Each number is 500 + 25 x the weight over its row's rms, rounded and kept within 0 to 999. Layers, rows and columns count from 0. Numbers have three digits each. The size before them is the row's rms in percent of the matrix's.

# layer 5 MLP down (transposed), 1024x256, rms 0.0947, rows 796-850, columns 128-255
096:500506518528500540540534486528517518524436481488500509519497487477451491548498542507485487456528492507498508515488526483549462486520531464485543506512519514474538552531515479545501529520507478532481501483537489454508491519490524506512510494507515463475509532502456479476516511466495497527462510500480468502476496475502510477488534477578511497542473534495483483510504506500528452494518
103:535492484522512524486539516492498490509521536506523490503483533509484496545492501531502535530521524489525465487478531493518504493516466488485482486535444505493542480489460437472487484499439492453491507502527474508530493523497523484464491474535524470532508514479482503482531539528481495499441474445528472473464469485512487494521501473492499520480502453454492525503505508467488491501497
103:551511483493503479479541499546455536503502467459481481505507500456488516508471519470521538535465522521520492501491498479523493482547485509476515475491520462458522477493459541511528497462493503511468493474475493472485490517548474520497511525543522528492501502516526453511497496497480522485496497493481460535507491501488513478541532504468499511549480521490522492480465481510507435527506
106:497516492531500507484504467494527517511482514516562529511513485511456502536496490528507453490493513511517506498488512503501500461409492493486576539532475513485525553539520468479510552494461487497516454464516436499478519498488511512488485481474524508460519538505480489474511531482488506493482568513480530490492498490484530459525488510489514488507557515523463514532510510477473532476537
094:472524440498517456501525526565499524495490567439466476477499513455485498522508525478535541508489476467510509496498472488447503496524501508528474475535471506483524481503499490511532497511446527456510493499510498507460535505455475457511493501509517528514474509494484503548491486480483467467526511535485496474493497525483505519490555507516522486493514480535469502509477493474515508510500
094:540474479528538466513533496538513523548491479501515523518489495540494454473505539491516520512526482547502505479517561513496498508469520548504508534515486445510507510503488530513507516477475534445491518503520538526515511493488487488506496505524501487463492516531501501485507480525513485467494494528508521448521528512505480482434466497458496511443456440508474485496516494493497516480491
092:469540515551479496515482459493526533470548546508504546494504483481527499511536484513499463521524490483483523536531469496496459529526496502467497541503508504454519498535468520516515506476511511513501535522482526460493504515511519477479493469547497504474508511464500518491493502477496536485540536528492493506506508537514465516517512499425478538513539503466500475533528498478542523515509
103:508490501563490512540486496495507477508490470480450520456518484562499461539478526514458531521484549518529518477479518551488500478516464499506469511494488460471483531466497462487511497513513514503496512557512547459499502556555501466487452506506491522473518497502457520508496524489498512493483517520498509478513505503472515494481505502580480464571492471493501489483528510508502504518492
104:494494514513494524541525512509507552488457496462455485511572512532485479502532514458499505494506507433487490497459516495551497542549530495536500493532487425491521494506531494518476503518501488552521496488546509533456521507505497527464537476490462505475496495478493464473525444520510552487513484507487487515510512496524501512520473493426529481493504521495511466468474473499512499501482
106:552449472518492457502496462466516452507522491480520532456522512473524527497512541514491507497522500495465502485492493514478527512499518499503505460511487454551512500511510447489494503516511512488550490535513469516491525501471490458474456457512481491500485544524490507512518478495504480498503500513488494518498465456480524481477483515542467495511486480484502492498461540546491489520520
095:483478535479486521513528487507486489555526469480552480517491538467475511435458519528483499495501461502470532472456501481500491478507491492497495455488549492555503521512522534483438468513481497545486475476492528517450516478504456456504505487475485477479547527514538500476498465502483516486552497494514504478482503513516458521526470522500492481465485527533491493465510493502468536511436
099:449525507482499511489486529491513508529513549491452497486472448566538500481486469510571500546498530502477499505483480511494502542469528501486512523523472539538459493494471511532495533505535478500498517502477500528486464500472501507566465470481482491439519507511493503512470475503489483523531510490483478518516497527492479496488514466567509477515522509567495516509493480536473495515492
099:476538508502488475532509489484461471457495505528469534443528487548496521489501473463480512493509531509474482484479558468510494469507506494445516503488483494499497497483502484508549484491496502508488539468499527520477476436501496493539533513449530454486515523496494487461490484562434486495508478507445509498491541530499505470502502539506475477536469472513488536498529432495520496489449
105:495475543515512476485510475470484523482490465458499542510476540494559487465491474507458518431467489500499501497445513509496498553460479522529487524501484479489501549495483498479485467511484538457498511489470529514494486505457487506466527487521484460511505486505501476511468507504480485514521485522501486479524476465486476521499494498461540553473479470487461477484471511518552517514477
097:476489493541455545469529485481465536499474490514539504545506496528488471476501503477485472469500524465505537499490500465474463492476475529486489505548498490497523504464494516493463519483496529480509505467489494518520506474504487477499508438494526544528518507480543536504502428507502470520518481484544492482551509532499479473514491510486479490522482527521514518507489512515485577533508
093:512472481470502438495478468517512449489510465468496512466509585496510490515560441481500502491523495509503515473493502542476536489524509494522492510479496464455520527489536507468516513483519493513516509522463522459509520508518483529479553456505503469490519574493496463447531527491506491509517474511503510456522473492476561525493530497444496504547486554515493472512514482518477528490503
087:474517508496498459502482527476520495455492471465448515495508491514508459511491521462513507504524460533511530486497527508521492516517466488519507475482500534501508467494476462456533504498501496536523527555540511521524469557523509502540498488503495509518487473523489513517467495523557516477506509540504484478505493532519488481505523515568494472477544534504497545497475436488504494467499
100:453496452489487471485485487487497500533485528528506504475499475525456439540495464492535511469523517503518478457446502473531501495475504449488508551482477496454532501494481453494465507546480517500498477516521523457485490487534519524514467482516491520461531438531512527506550504506492513499515502469470501499491490509518482494473542502519466501486504502491477545499472548535482477528510
086:526540465529529512517493485513517540540506518509476508492462485502490470503501481473442582513502523505496507532529558497506491485451504515475540543527548536488500505515497440460482521495478504501474556472492476544553498466535484451507495510503495490490520482483532512509515471539519497518501470529510480464454490504491480486528488507474484532497479441491504510498523474493483508479498
109:547518501544482506499459458510485506521518533491486516451509492501492504509519474483501491504498486499524516508498511448495543491554540553485486518507510506524521499508520513485535497494550533514492489487490487513492526495437494492542494491456531505484457459475542500520535488490471500514530514446509511521553558510504543480486491491443524519491472528467470469517496492495515509470516
108:506488511461529495545518543485511505482443499509456456484513491582498539514492487546466489504464460513564476510509517495503487507497523476480477484479528502498519494479457498498465499520528527440512492500463491565470524546468514477473459504495505485529528496509477471459497474468487468507444499495519468509516521495498508530516517478449521510490496507507495498500513524517472497530536
108:503477444556527524524521496529432547460480528493529505535525514547511541540514536540551487491495508512462486529473497469520529528533520464475499469516502485506534493497529525485506447471496504476541536522501500520472516442520525465470524532494505473463490531512483483526478514480463455462473492482466488502490506492496514487478497495497527549545465498464462499508508457491481494479514
096:496503526463488495495545503502544505526518477525455504510485519480516460485457468469515512546503460482515492504495532534528472477476504542498484492534511482473553522484511511484515526523505486525537500512456519476461473552519528482519451516507501520470520480493471489493508521507478490518523523507441481497484511487471517524497542504496489463502546465522522501464492512541507515510506
099:449510476494522525537519509515467525537491503470482461514516521491505489493490506502515469475464490479502513525481495522564505548494546512493468483452490494514470506489501514532481476476485517535534523462545474485546501517498520495477481533539544523497526505455506436524462551502514432474496540529501525546439499492496523493526502505494519532530501529456507502475521544478479532483490
098:507511515470462477505538501481476482472520519496498553520497482469503435543494491508480497466513519531501468494521512525497481452498489505475500485497524494504537496515462509503507510455533538495468498486530505534459531458480481528508487492499500479490476511478495539513489477497488469563472470534493524469503460465494511473503464504561469490508454444510496490487493502488451515549521
096:569525522533515523506446515525507545497478488481474511491519533505472484493489468482479532500502457478546525504447508508514476503501446482500495466504525528500468492510522475519508495534462495484481491502512483515502477521521516492461471463491505528504552531448553462493515546471495506504511516512498534512480480468540474490546469488638483503494503516517515524513480486495442472462448
096:494546519496513476541509522499470504524514486474489522480488507497491510553533467488464545528515484527499516544534490503504540430509532496518503498450497513533506480483502529465464520472480494494549490500501466525506505462530501486469489520456471490487522513536556486504483496543500476481482479485488520549511515484464453483501516491507510515528459501480474486483512507501544474498499
093:488479455559470485466490500506505474512493495529496457528496501523476465505542497510459513489498532514495493519482485476558519490501483485524514520504488495488487491506524532482512508466535472515526512517506474512477499497536495557493512454500495560485484492456499490483529514500511493487487540486498543500544487451496512529480487462471527488482514551523484529479509521489500465551521
096:481525503512509473542519519468477483506526494521512503472511484499497493500521467497544534463456498522526464522528510507440499501522540517478531499494562482503470501514508485502482502442486497519502445488459507498442512497526472520522529450514500500483494488480557509504488537508522469495518519512517525510520479508497522492530490484417509511513471514535467480499512521472501525486512
095:488502504482504541494494504484486547468490466446505507526460485487479490466495541490501476486519473481503530514490492476531521516491474503460482505511554481494510490544537463511495504509496508504501480528537517503526517517523501468486486495504488524495508514554477535489515483496517472454475487521496525478501485510493520499475459524458482535484523452458520522502494524528524479466496
107:502505507520498508517486502504492461500506508556519511510521456480523442508480524531479495488501504516521510475484515517472478482448545488500562490545483491545531476499502508471457536528503510521518499475500502493511561502551451488520511533490531484500536517535549530484499512467541514515507491503465517534541472528546449504484473506568483472542468456530543501513486520534483484510480
097:471499530489529483497499484462528553457495527526455521487508462467504475480523501492502492501479513530468480470536497522515491468473471471521468473560504493537522506481463518495536497524511517478524522508510508520471507517468518458490461501494518506496475538521482535545495504501487495492498517489497497546479529524522508467447451495503487550493485482479502510482518471552500524506501
096:513497530517527488499496471473563493506534493518482495496514506514515527482514503527496452508466497535532499482473535488500512528462491487514515471519505494483523490438511469486514532506418503514516491509494488485490501510407460466477495494519508473503500508492495500460454563503501469494490487512491500526480522495491515491516463515511521520462475430497458459516489489487481523533569
098:472457509515506485523510492492450475498513504480531542499483497516466544522501524521531512557443496489494539545468492549436521508511474527505509502468479519520494465514499505548512503522477482485457525493498514492525505513476476493483558521515473502496511505476471470478474492528472501495494539522500500508554507512514518530493548490481480503485497498504523474519485487489548523543500
099:500514500476529449494458469477530504500495529525504518500514485459496495522498493511491506459499487475560530546487505537505547486463494489485491509526559530508515454541510520528467536512448506482466507471499484548480521518509495553530505471523461477470476471535489503460502502483522485507523487539468511501533467533492486492484508491498462433511490465498466495532521494517477502485526
111:501484512500480510476491441485526485507484489476508554505471458531494484488531537517478471484510532512488498496487516470462519490426533456524484511538505537529511535486509463492490501501502542475479476516492478500500531511468481500504480497500457493501485533490484468480500477459511525549525528499487458468528537529493447505476530496515549516519447494521453479473498526488508494498504
100:507541543498530515495521526483509531496500454516515549524506475503455511492481514510535539497533501444490506495535493500519490494503505494460521499498490492519548505512529520519522488482492476506457523479557511480511499529477551488494476567558504529502557462463499525511482474547512512538478495527496472462511510493490515513458494482549516512479482508512439490485504538508477512488481
103:503468491507500537444531495463484449488529524493551487509511534490543486576491504475490488530485449487479518500454513483489440514494501488489490540505475476517459482503501504486482525463520504463499528489531493522521514553507491495526527531447496504539519498500532530447530516514536517532488541537485488518524470506521473479478479517533487471522549495476531541511512503495475483533474
096:503516512529482497525484466551520489489452505512508466499495507464455487455481514462477457485448519494537485506498517556513525508474500468513485493509556463520507512498492478485489517466497503499504477534501489545510509462467494516461517503516505510498463563519483490457495519493525512474516492516476496504515463488527536493497504506500504482492505504512504452512520497548517526470488
104:503481491507481494513476455526511515480489566526486510510448493503509510506493531505507502469459511517463492473496511507490565492481501478457523474541463539458465510469454446490515510492514491480505508459492498545498486474503505507532497491487464473466477529519494482487499531544511534493502485502515480500489469461510521496517504467502559467526470516509469481496461529508476506490512
098:489466492491459497515521523531519492500567511516525443506521541510455448495477476526497518465505501445509479521528497527483463537511498495482494500513501526497503533493470513505519504517498507508502472484485543504518475478508491474488460498526539481493506514512483539488479475485513535513498527519544490520485513510467494517521513488587483483486449492459462529498497491524514522514518
099:493460456556462508523521496518528536519488501476485473528512526510476523505532483466521518484492496504545526529511480519520493469527489524505534532521510519497492546503493511478485506550495451516510495526521529534517500510558517459466465497488521497472518437445498466457461561469509523502492474543497493490470515536524488530516521494511483498520475513509470515474500492487463528499525
105:527480473460494519503474483529478481526496501502493533505523492491473500474523480491492517515513519512496504506494486500456541500457484513485495520489534481530507507459482534549526500538517523513522434498492525461511490543477464520532502540537489508498499507517475559521507486483479465537499528534556503512489500531477497495465461496520477540540501518555482491478543457515526492528557
100:494470463473492547527457476525492494466469507530467473484497510531541502495506502510550477462470522510496516491484485496488476506472573478461512468530481514528466516516467465547518488492515459515535515486491486488488477543542428522497514477498477515553506514506482532495485507473483492487487521498474520496470510502507468460507501549508521495529495430541522448506537506468529535476481
103:507492481520484509520541500493485485512503507479476493522492530526477535497505534505529482479516486480483469489478524516508507485482526503493494480498496525546487510547495445500487538502502478557485514549512532481487488492489528468508479439503473482482483528434479559471516505491548505531490484508468467520478484538444547537538460509561500516513496511477513561541525504498476499551517
104:513537506517505483492467539493544508483501467533494521507503516521497511451524509518507497529480485493487523557525497474497511481477482521485521523505536486491538503491476491494507456524483503514499499510504511534488505503463502523487531528464505476527500520526497516498554505494521512513503505475511488518547516493479526494462494455472468482551454513469522499509472464500506476506488
098:512492485525524441484498504494502546486501504507504537484527441498515514512570536509504509486495523516525543478500539458479454515463466501526493500505479461525433465484500503561531475494450485481518492505514455469537516485510544517463492515498524501489526502510517532462472518509473494493475504535521503491496479492499495491474465485531506514486486483514476514505552495521520497504505
093:504500534498479470492469536506551437489509485530523515502519524525514457517527489542486508472501487495485509490502530524504481504512502471500475495529497524490485522496464484514488538503484479495505454525506507493479488478503528476479520496514470447502477529527466528515541470526500529486527544502513493516497482516519497483512525522623518476502500521536483463512518518475500492524496
099:495484524525496473488494503484486498469512477469485528546470493484537479520476500471466469528539486474476482479540503504445480476504544471489507513489481468513497480520528533511489461503507530512491503471500488483498516502450476531484482488470507527489476497497520547498489504512455506525483531500482462527523474488504503458465516526502527483457504537522461493498496531523564511494517
103:526495471507471529470452490472536505508482490542514514489514561492465488444528533498512518493517508525504466476508505464575481515489537552508475557512513497494506488457514498497513478527491498518475572503549522516499447520520512481486484496491528490452493475478482479515468434499487493473495520498500466436502485535485516540487515473498488506500496497497533495490506483466507487534503
107:506561505505523537484479517475451519469500510467495481519433477538503469508474507490494492549530529470522486506482497478509501494481499515472539501512496520507505524537452446470527501534520526450497500540502478495506503494468498492481487473533520519490510533516510586490483477513498526468544496498519515523517481447504491481520481501521510535504495509503522530478479479485534505515427
113:505474470479494503550464498534525547507479443515486461456568463510523499482499469509441500473506434498493454467516518433506483514510485486507441499508534490510514518542530481518480498520485502470485495499478498501542482496475461514477494503506466498498484476480483552517459546499494483457503503519491491468490505506472471504501458450457480545518499469517502477510520519520500491537493
104:462461483540499479453518496484474527431507523531472472494471480543576514517488489551519497535486515490514479517471506485500499487502507466489524517511501542445511516518476504513481475470503460418485534505494487500495472513475486482508473522475487443545520483525486493512473477493505548517494530476486506453485523471475496525459476497498501546504540519514481500507481482498495493485525
101:462513501513507527536481504529487505498492510541456502492508509520497434485483464494474486430497529480483471486466456492490505510481513478559513478518493518515517468495545518483537517512530505513538490530544503533490512492522522541532493490483524486505519478504505481481465510487529466515527534469472491457539519548495465485455507442522524478498457525509502526498488499485476517482505
095:493432492482482473488500527470506498492505508519540528490486498525497487459499520447464489501480495479513512501485495474505513470502466510538512515465478459480514457550501478495521512499517509469498506523473478501521528534500495456492553471511458468521584485493487516482471507521475458529529484495538525501527508535498544542466543479548534525497483480440522519495502511502496498511533
# layer 5 MLP up, 1024x256, rms 0.192, rows 797-850, columns 128-255
102:535512519521473516521536531482505496510477508484514479524528460456526555513468548481534502502488494499532478464492487470498527472494515487518476530486488506527528497481527505480520490515511466492477475475467524534508468508471494497469500504478518554527519448523517484497507468508496531487501513510514459506528476538515493493485555529474503493521452492528490478485518465439495445534554
102:505538483533468515526480455533458491432504529522524512504468529511523503521484497478510481504530512501493472483526500489497504554487501541494472505528494495506530501479519498508475482484496490491519549484465524510490474530521504467480523506536504514504488504473514499530484462520445492533482480460509522526549480495482534520504470492490514469523444475476512497562537501516482517500484
098:495500508497514438469511481521540476517533501503501485524470507491470479520499528518509530478476485504479467556505493480482484548493484469515487477495491480477482480494470501479402494521471486507501477510495560515523482505487496487507541551541487428483505524502504487506495457524520496460506465527469482551486499496522456504503528445543536533522517519546463502495504519518520491506480
101:509486469530521499488499486512478492508495519473501502422484519506509509560467508537509513465455496519528478492513476552522508462490477516493493541507494531504496529512511497508517492509512480520447538492484501528531508480516513524530480474481447467509504509522483492557498521482494467541495519506494532527459510456496493528518501512538512529530449508472522477488484520478526534505501
084:434474515516457470484453524522458497463469549478459513497523512495463456486476530509463517537532487531484517515530491499513514517520490460503548465491524510520505478489497478505523490526479501543546483547510440522510487509476501436503480532491460518531519485481515526497529505486475503513518511490512518528485473449472516504465500471502490513496524500529513469533515484531524487463521
088:480556471520492533514503496493487462487486502531503519499527506532500466505490467514514519535498454476499504494521485500484491551534511538514521512480522503485541490508505501440488494474519459462514484507469484493528502502506500485536508479499481533468481540484524483519530518546435508487521491500527491464494503491517575481519475495512444503537516534494535525494500473447480469522475
097:507456516467557551477529501500445503502488517465507500495495522469504478516501499506515501507501486456501484525503534492512445504471515491473537498484493530476504528513506550508456515457512510468519530506527480519531511488501482487535494490495478483492458513483515521494489472507478445486494497495540513532489504494522504490503538517470546501507467467467493507490475489490518485506509
099:516469558474521528524515482528507504513467497506493472533510512496509483471517484496537449514474516453471516506480514482499516472524487514475511467453444498524533465543483501457513481538492548476508511517464506500502465450536527514545500490494494470510472499532511458469519457515470532492519506493495491473490488487532487497454518482480523471481505517511482487501491467485514513470477
103:478519516527492524512497482516509467439465499485488483490570449520543513536480467529520492471497466492495491491538490524476497470477481466545486502487469499451518500496520521486475487496541523463506493478514476462553491498507478509501490478492523526527535470504506459495498511456473481495513476493466482510538510503498497479473474492488475520549541470479475556472517517516520488490469
105:527501503453473521467491444518476495496501473519537490502475511469492513538487457481489478491542476512502485461476472497520547488508547496487482496529523492502486521463535521461485454526470518516490489471514477479481490496490498483522486558491454502488482495514495481497546485465481499494496525481495494513532525535483502509473502495567502444521480534497513477497503478509482562497467
088:522539471481499491511484473507443476519511498540499508531556524474487498495475521547482509520533502501527530522483542517516487523517496522517471506486548471479484538505513501493480470543473502505524484493530494500527497462539474524488537469526513516491477520484431528512534542466489483500494486498516523499468530537503493534512467525507484523490508477480519548478498469437505501526534
095:485448490499527499497512492451454493513496517543493498518529519524474519558451489481534469484474488480461509487483493493536488520546462476467503545469497495505539469492483491485541481530478497467527538536526491506474507500499516489486492475487488519501465501511496459496535525523413539502521487519507487484467489495494502505495486496524416511514509529476498497484552468500478472504484
110:528515529509490467535526510525494480457520536495504494494483496478498469552464547527483544443514528496502489454494501507523510529507524505504484524504527533475487459486530470507506516538476499488487525523520498556528490512525490514449439487511499499540483520515467500500481519512480479474504460488469514487526473491502482504484496497509477532495495495496489531571509494479521530480476
090:484520500497453501512487497559509527497509509476475531518504509478519518490576473475520511505549526519474500499512508465471511508530500471450513488513506543497517527522518497481500522488506523481549522510464503483560527489466509509492488492504486508502528501482520525499515505514490483496493486483507502521497451497490493516493468475507487529509527501493492528506483472500518512502506
096:539538490526486513532493483485526484492461504478527487459514511487499484520512516504475495434457537464551508546532506507493502454485491516491517534533533561531502457524479533516491469521521505504505520498506522543481509510490484477507458460476446480524511530452463527511524487481476492450473478508481523560491500485521506497516508521467505485503483487472539479492514496537484504498516
091:513505489460507534521488534473528492508471521529466446484508499480544542527475543488505502534510469490521472467467503492521476449491476480483509514483479520521496506518459486516441517521496448486515476492433486477543506520522479507475505482494432527497546492507485522526514493460533440466493519500532528509495508510478481541524530492538495490529501528488486546517553507473536478477493
092:512484546538576450511504556479497478474531495522482499514451465450493554486525530526519545476507477483469485499524528466469534494532462513487493522502518495512538496515488478508495541468502470495498483494482513510529492496483539483509517494512467479511484549501508505533492503549506498485516486509512520543508505478514488493503494473469489532542525507525511457505493474508495507494506
092:491468500497515466475486490451494529534506489518468542487542474486535494516478529492510485475482483503544497462481506503485496527530521506506497517458498462455492481521461474476486496529534469499500514509484454506497495535503496506500566520518505522514472472479491491562496534517479500483491535509556529520477498490468522480526497461524504533482456542497464479444505493486472532507509
110:464495467511509489484491508519472451534503519510531460487509502567479462503510503516517487484511495488490499482517510453496537486490509490477489471509485499504464519471523516526488514470506519502487485477538491524532476517465496476470525488530495495478456506445514503511448506443540474504540505516517511489487510546468515448533497505475491490481476483510495499528541553519481503493497
120:520486488458522491482518520507527522535509488517533511495480527505474502517478532507498460508475476468499468521480521480494460492506473509506479526492496486471550520494514471495550509507465474485514509499543535429468488465482507519448500484481512529500500507510473482475501521556475513484518494497490437471489483503511479492522529458537489542449537515499523512528480519496512482492545
105:534532522509517512491493454491479537498490450469526504514486491559481523542489485455542488518483488513538447526489503493446482511479504464553497432509499471504498495449534507517515469501504525455528511486489487534490484525452504487500530492487494510482459485515488487526459530495497506492491534505468517497494513546518521498490549515467454472490463483501502518516476490508504451516468
097:484528491492488494533484499515507560519518504507507526515482477502480480541513485484511478528488488557440505462507491497544562503466533543488518507477493513443468512489507489465496435519510486492493523471486488533491484540495514541535510520497492492501492479508522474509492512496484510536500473447511494519501543492472492492501545474524461480497458542512446502494513498522542535534518
083:530475523480466497442473471483543508478484479505503557520504475497461529479486479501462504530526496498521494438524519528438500522538500521483508491544508540492510441505526504498513520523480494444485481506424531507444497489503459492532535504489479520495487510506479533511515470516464538523508463488493472473530493505496519516483513464506500468502502475530486476517486480485509470495492
103:483527556453470505486517492473535503509488483505507521498503460514508503497530500514521494516491460514490459498498516477502524481495503501493502509474527488469522459519488516528491539542479499503487455511459488539477475453496498487508482505426526489502521497543535502523541502521501503480519498479492490521513534514566481496487516413524506528492537472511536493484480521499517484502490
083:487501514517524532562520489563460518510466506519521489502495529483510496507490477468508509505503503548469479489485462504474502534494571537490497550542496483516483500543506557467499500539515484545479479474500518515473498470524518486493537515460472483489505525516500484484537525529540494472503520487512505540488496493550465544498531514487508452482521510478500534499473496454505516485500
095:488479520516467489491524483455478496491463486515489500467514529501463517487528524552552500496474534529485518491497540504515459543534492528535502525497466518555489520474505438459504497511533480501523461502486491531525516502508517501473552527518501480537470544488516515495551501485456519504516544501476475509545504534526494476492519467468513471525498489496519525506545514486457507480558
090:460469534489485512423494480516506462511503519504497465478519547462446491502482465503552539511494485518537482517468548487506491507554506530535521512497497473466466530489482537471572523467498479502508492556517543502496499481529500517502502515484567493462510481463530522484476490494525477475457489508511493501492507503497498498465487491517476532496497478516510534490515507506546512503516
088:513515479519505507508519497451508530562467430499459495464509516538500504488521501520538502502493511502543479456474477480477502493569533485487489455511499480505492520451490498493512462500533495503536449512509506488517475530551506486506483502503459474523493489462486482523493485538448473513477498516470487526480510526479498517473477477530472502486488506492556534495485490486477507499445
086:494513497468512528501458521489525511494477490533506517493494475486502496523512488473547507442482513536516549502515457498511528498500486474487502530476494524472496527480557485483531534504485490485483453506530476458535555493477536526503516512508486486502508506486475468523529499451507492483525464449476488454490496514489520516526493447518532507514529473464484548541515500490526535491549
104:505508557510511467517465456480486516460490497534487474452454455545505494517500516486520490534478465495448528494490507524478502504554473463496472497478487525523497522464533463446496515474495500532471500477498508525512486518492536492488478521481551509528504503490473491494474515503496533532510436477487509476477455471494496500542467535489481540507520500474477516523459532535506491458470
092:496503484489494502518505475487523466501447454524509498510566495455494491545485537498454542496514517518516493467494451507478488478471491518502500473564516504517516492537500525506468510521499511487542471509522511542509483531516512488524488477477477522477485525435476521493537513484523477484465484523490525502476486528486519524539517472510481471491484502537468509507470519494521489450511
094:520480499547502479475537468489503554482497517502514512487518502537528483482533527485489479500469527453536540509553524487517519462505469506513510488511520523518489503531560484536504520485510507525500516539523497477480498509492489417509510460509474464485519507526482507471500498512521482481504492503478488518503514524516519493482511505480526456449531551514533514547487528512484463506459
097:529503468490479558517477518524505482485491523527527493496520517490489460522485481461490483508447515504492455479516493479480451525514520508473503519509490498495487492518441528509512489502512472490462460510483535472483537537523490504475506495503502499461493498494483539492586486532503488514532539495487513500507512519510524528501589494486514517526523458487491507497512527507464539479504
095:475478495525490551516498497505463471488527460494506495546543483487482526566564531511481482515498517531536499522508529491506457501477515563487482491508503474489522490476496548482474532467508492540510533524528472506490505471492501496487510449527484499486477477491480496528518498542500525481518527500518512482515473510512494509483484478487509530525532497476468492480518485463506543467507
106:540485504507503495479483494542552516497511462505527521495495505532490471502514499502490530480525489490509478479526528476462474507503494491514499541498499518484498524541512481460483498527509469496491498577482528500480470489493470480523471511473504488478526520574524520466519508450534516498487485478443466440516536491524436501489504504521506525447558519536525485496514517517499471481527
095:496486509500511463478516538477525455482475514535476491487452528497509447543509514527495519489512528505493526486468519475532522448492520480462510459508490530464484483508528515519463533510501475458479525532510505484542434529509473489503552506508533508526519471496495529487467475507523484496477545460502549487505523511489489498572500482483551505481466477496487500526500514517509500459506
101:501525547490553489487521479470479501498468500500501487455467496530453541497495518495511485481520501475488539482482518530494484520512535532495491490526469493488543517508496523480498446534460465499491499540464485544491504469508491502480535511470499500501539493528511526537502541535507511474508486473483517483519511491513475551479502503494504475507448483435530522470478509517459498547493
100:527488485516534513512465487451523507482465482504514507504506508480492487574493500494472527512504485497485524484509500532470523470512486422472513459508504519472438489498463529499490484504501496501520506520539512529463465528520503476485507464514477465477490535466483546538483484504460494501510498569491468499506503518501478497564566503460521463498484463463451543518496516532499494486478
104:492508485498480482504512492473435503512467521522499505522443491460506495496503519478491502536505451500503467487514498496461551494529514470490504519508470495547483510461470477501504503524498500503492511518481499515525492449513475485512475527485457480491472547529522525482508501479572509483485528486455471544509474509486516516509519473443507449558534476520506526474520528490499498475459
101:453524437503433486438486529514489513559526460542495453450531501547490511495466494471467481494451469493489512515520492522487483543495484558471533475479466474515502518464533498467550505508468520521507474481496497475528502474492530508482511512547504479521488501493487484501505486508540526484540481499496515488525510511532497495494520508503517507509467537502502522472461491567476508519520
097:522551538476529497494488464471525506471514513526537472497513488522493467518466507520501478463460526529474495482526533513516524529474518523474494515522510514489483519500485510504501513474503520517479473505496519447494511504518504545526519484549470532491507534493497479507471454506540495512538507505521501538483465515476463482516473507428509496495471458514520477493506522501535506482497
110:494516502514498492471452505492468502483509472500466485480507543514514500489482508523510520511456517489481523488506503488486523484530488533442486496527479494560488494487586462479508484554476507491473480484477513482524466530477477498440485503547484532472477512516478522521503525508530481490539495490542501487533506489455539486494495531485452552468479558558501491478506490466477502494525
093:478507492449490505528488478489524512516490527526511489529463525486421507511498467485505507544461537501506514483543499453518437464520476521493502494451502477528500499474494484485453527499452493498490513484511534524545527466481504512540499484512520536418515492474449469521503504478541483507510534503546506498508519542526504507509553511516564495459508482499505496472449489514540506514490
107:484539451471493515479457492512524545451465491473478516500486476560462490567507502499505507482497516484511459460549519514523465521498520542515483493500551524454513481485485466533526491446493489449478504535431497489494511504515517531498517451545517469526501514471494479539468535481502443508478502510481488527510491522479495530477494499457490520490521493480536535455536459508519538501531
108:469483504493476498532517477490525522522497540540478515511485463517496512502518518519539479510483514496475496525469507531501526518512484514488472482498491526474488506520513491486473445482515522539537488490505557492489524512526512542489473529540501459501526482537534501484487500490476563542526511533469493531439468449522475482466506545501448526497544458537497495521456502457500512515473
089:478528533448486513492524461456523477480538515513529481497483501529522505508527489504520505509494471498477521502478459532487529496492545490497520498501490530500533527514509456498528535509480522519491472521501536496478494532491458496462489493496508502526494561465492489505533509470471521505508461516517505470511477471531491499460447465468547515482492495522514481497462471531477545563559
092:495504460495489479532502541506517438513482502543494494547509517521483534526501549506542500500533514542490561463487520501489501494464566486484480526558498510467505440470479480466515533499493475489494508532551494488536530521446500534499496508487522526464489518511514508575492505498468490514535522462559503531475526493497483450507480526536513484501495504506490518478519472515522514501509
099:497492514536492529490500448476470520520505523514509509450506486490492480491491472491511496473532499459477486501463480468511507506459518520507525515509506547475532516519499512491453490516444503506465515492483508498528517486514503530554450494489509439485538494481520498520481469464467526500455512482522504475502477488481510529506565501502492482485509485491519476520512544511522514504538
106:482497509506521487501461505482509485520505477533516514442472479515478537474504525495481497514488490488553501499497487519503495512546493437509476462478448499542491450462446520546474532484526518538551476492453491513533508511479477526499460499484483502522499529418448514516488516480519516534517495523505475482521497549520500496470524528466507545469515501530483492521467532509472466488510
116:499522542528524482524507508499447484463534480516507482494466503528497504515526506447482506500515524473511506480494515457517516540505468513572515454462488519507520477497478523514495511489532496510513481530501549527522486500482525506496488480481547562490519506507549550490534486474500490456544485496490545533468507458466509500475510529470523469457556511497532480500512457502484507514480
116:478495527525501496532522535497509518514496464465491468471535508518479541500520502512526492502519464513519500514498500472458499461485504463521479520516525505482517487521543531518478488478549520487492490483523512502488448500513498516514522493517457549499519532524498500523474501515519483472511480455505518512506482554510511464510504504458488525519499510515502499522525533490509522445473
112:469489522514460522509496498488489523463519505538540525483442472492503542496499519531498502459507485515530489487465511507498503524485493477487470492462505494523499511486512530497467487482529498462481477481474512491455542503546472481503520513521499505480518526494487497491499496479556492479486498464487522474500500509525518511494509455536496513503495522522492492493487504490457489459505
100:520523482504488536484485474504475489464524497515508493496490481524465504501490507477484486478513475550511501438481510522520495489471495499509504459494520466503522497503498515516508464522490485489507472530519525453499464544462482461499474513493483521479505536502528503498464491461493487459484521484458430476545505513464461511452499489533489538502478492536511488532452539501498497454519
093:495471499517487534555511529507521482516493492502478476511529490501515490457446492480506445522514485504527477508456512471493504516448490463488517507479501516497503536514471484511488482444497526460498514537484542488519497497490470500527522470495492485477508476504536502473470524494530529475528474472503491532477485489487469486517446483438542501491465463507468508457458478519506495522522